Each number is 128 + 24 x the weight over the matrix's rms, rounded and kept within 0 to 255. Layers, rows and columns count from 0.

# layer 6 MLP up, 256x96, rms 0.135, rows 126-139, columns 0-47
[[152 126 120 131 119 151 134 122 100 104 153 129 135 138 113 169  88 137 142 147 143 121 147 108 129  95 135 128 112 122 106 164 139 154 126 110 154 136 127 120  93 133 153 123  78 184 104 122]
 [121  92 110 100 126 121 146 181  83 114  86 107 164 155 117 106 128 113 132 130 130 121 109 101 130 133 147 101  50 168  96 153  58  96 129 131 140 125 167 125 117 160 143 124 137 115 122 116]
 [117 102  98 148 152 125 117 173 135  79 153  74 141 150 201 157 108 159 121  92 150 144 101 158 127  98 146 129  69 144 118  84 123 121 138 149 156 121 137  80 140 149  97 135 122 154 129 126]
 [127 132 133 137 122 131 131 130 119 129 136 131 133 121 132 124 128 125 138 132 122 126 127 124 134 126 128 129 139 129 130 124 124 129 129 125 124 132 125 134 131 134 136 117 131 117 130 131]
 [138 120 120 161 134 128 111 100 149 110 106 131 141 121 140 132 150 137 140 146 103  86 135 110 136 124 123 154 113 150 129 159 128  89 176 112 156 111  58 123 153 151 101 109 139 155 153 131]
 [135 114 120 111 124 149 102 136 114 126 137 148 146 156 110 121 182 121 123 120 143 152 138 120 121 121 116 147  99  94  95 183 106 107 117 160 158 125 118 161 102 142 149 140 148 122 139  94]
 [ 98 138 159 160 113 156 127 104 176  90 126 127  96 123 143 150 148 105  93 122 115 108 176 101 144 138 130 110  91 141 162 154 101 132 148 137 148 129  98 131  72 122 110 138 154 107 145 115]
 [111  74 148 121 121 112 145 141 136 132 112 136  77 137 168 138 118 111 103  99 100 128 147 128 135 123 104 132 126  83 110 156 107 172 155 122 135 154 103 147 181 134 121 134 148 103 128  99]
 [119  87 133 138  95 142 148 123 128 157  88 134  93 146 124  90 140 150 106 114 130  46 118 111 131 131 142 128 140 107 160 107 118 129 111  87 129 120 108 118  99  96 136 168  97  97 160 166]
 [149 119 134 150 101 184 145 103 112  69  96 123 151 161 150 129 140 153  98 151 131 113  86 140 156 112 149 123  84  75 153 148 112 110 113 111 145 152 156 123 106 130 192 171 145  95 104 104]
 [181 114 103 111 137  88 188 101 125 128 123 121  86 145 105 139 172 109 157  86  88 118 137 115 137 129  92 164 145 129 149 133 123 162 127 118  95 144 132  74 102 148 127 134 148 141 117 133]
 [110 124 130 135 179 108 156 185  98 108 138  99 130 166 130 123 178 146 104 167 100 139 123 104 142  74 148 140 141 148 103 107 145 107 123 114 134 204 116 114 121  93 122 123 112 125 107 125]
 [161 122 100 141 112 167 124 171  99 115 159 131 119 139 125 144 137  79 137 111 116 150 128 148 171 120 120 184 128 117 118 139 114 159 156 100 100  93 130  94 141  89 147 128 142  91 139 112]
 [ 87  96  83 136 110 132 136 169 130 115 134  98 122 150  92 152 186 141 129 108 138  90 109 158 148 142 156 174 109 130  89 111 118 223 135  53 139 199 114 159 123 175 155 135 132 104 138 103]]
# layer 6 MLP down (transposed), 256x96, rms 0.123, rows 126-139, columns 0-47
[[129 132 170 107 114  97 104 149 116 174 134 145 130 154 153  75 103 137 119 137 133 100 122 140 143 172  95 133 121 173 119 111 120 131 120 131 136 107 145 143 142 101 140 182 121 133 134 139]
 [133  98 137 135 165 108 117 139 120 106 140 112 157 150  95 156 120 170 132  78 106 117 105  97 136 139 130 130 151 105 113 156  76 125 146 114 137 116 126 137 167 132 128 146 102 165 136 143]
 [161  71 157 106 140 124  66 120 136 177 121 128 142 124 123 143 116 126 138  86  98 138 146 118 119 143  88 116 173 162 147 111 118 132  68  96 107  76 147  73 125 136 117 104 154 157 127 154]
 [130 127 120 122 134 125 128 127 133 133 127 130 126 146 124 133 127 129 125 127 139 132 135 129 121 135 121 124 119 130 122 131 135 129 126 136 133 124 131 126 123 126 126 135 122 134 130 126]
 [116 123 122 100 118 152 138 159 145 121 126 116 116 204 126 137 111 106 116 160 132 192 134 143  87 149 118 125 126 111 148 116 123 135  99 130 115 169 178 143 139 103 147 166 129  96 106 120]
 [104 109 121 116 102 140 133 134 133 132 130 144 148  66 118 164 104 144 165 142 130 127 135 109  94 145 138 177 131 138 128 117 145 166 156 115 119 109 148 118 104 105 102 151 113 175 136 118]
 [ 65 154 169 118 156 140 146 136 108 173 122 123  97  94 122  96 126 159 105  80 111 120 110 116 125  90 120 143 170 136 102 139 178 132 133 119 148 142 102 124 114 124 144 123 123 148  93  75]
 [129 103  96 109 104 121 149 136 149 153 148 156 145  67 127 107 153 146 145 176 150  88  90 118 135 164 124 166  99 174 129 109 137  99 131 119 103 135 129 138 118 104 126 140 125  99 112 128]
 [122 145  99 118 143 122 191 128 144  90 137 122 149  75 146 181 145 117 154 168 136 169 171 137 115 120 133 116 132 117  85 128 130 118 131 152 146 115 135 122 156 136 116 127 117 124  95 132]
 [113 146 148  54 174 193 151  68 176  94  76 105 151 148 156 143 161  64 135 110 107 120 130 123 139 137 106 118  97 110 134 103 160 153 140  74 143 105 147 155 119 132 103 124 117  82 192  92]
 [105 158  97 115 135 176 133 113 118 139 160 151 141  92 159 136 120 135  92 161 170 143 132 101 114 114 128 128 100 127  98 116 133 128 127 146 137 126 120 187 129 117 111  76 123  95 148 121]
 [108 135 150 113 137 156 148  95 124 134 139 163 116 172 117 143 131 142 138  76 151 109  98  84 126 124  94 147 138 130 125 120 143 142 154 135 138  98 118 121 170 113 134 161 105 137  97 142]
 [132 110  99 118  70  96 106 151 174  99 139 151 135 115 147 113 118 138 118 128 111 122 154  88  79 135 136 161 114 139 190 112 180 122 150 100 104 161 161 140 159 119 169 141 112 139 163 119]
 [142 107 115  69  43 152 158  90 121 158 181 142  64 180 138 116 141 118 178 159 102 133 133 119 104 152 112  93 109 126 103 118 154  95 155 112 140 132 195 116  86 125 180 137 116 116  83 163]]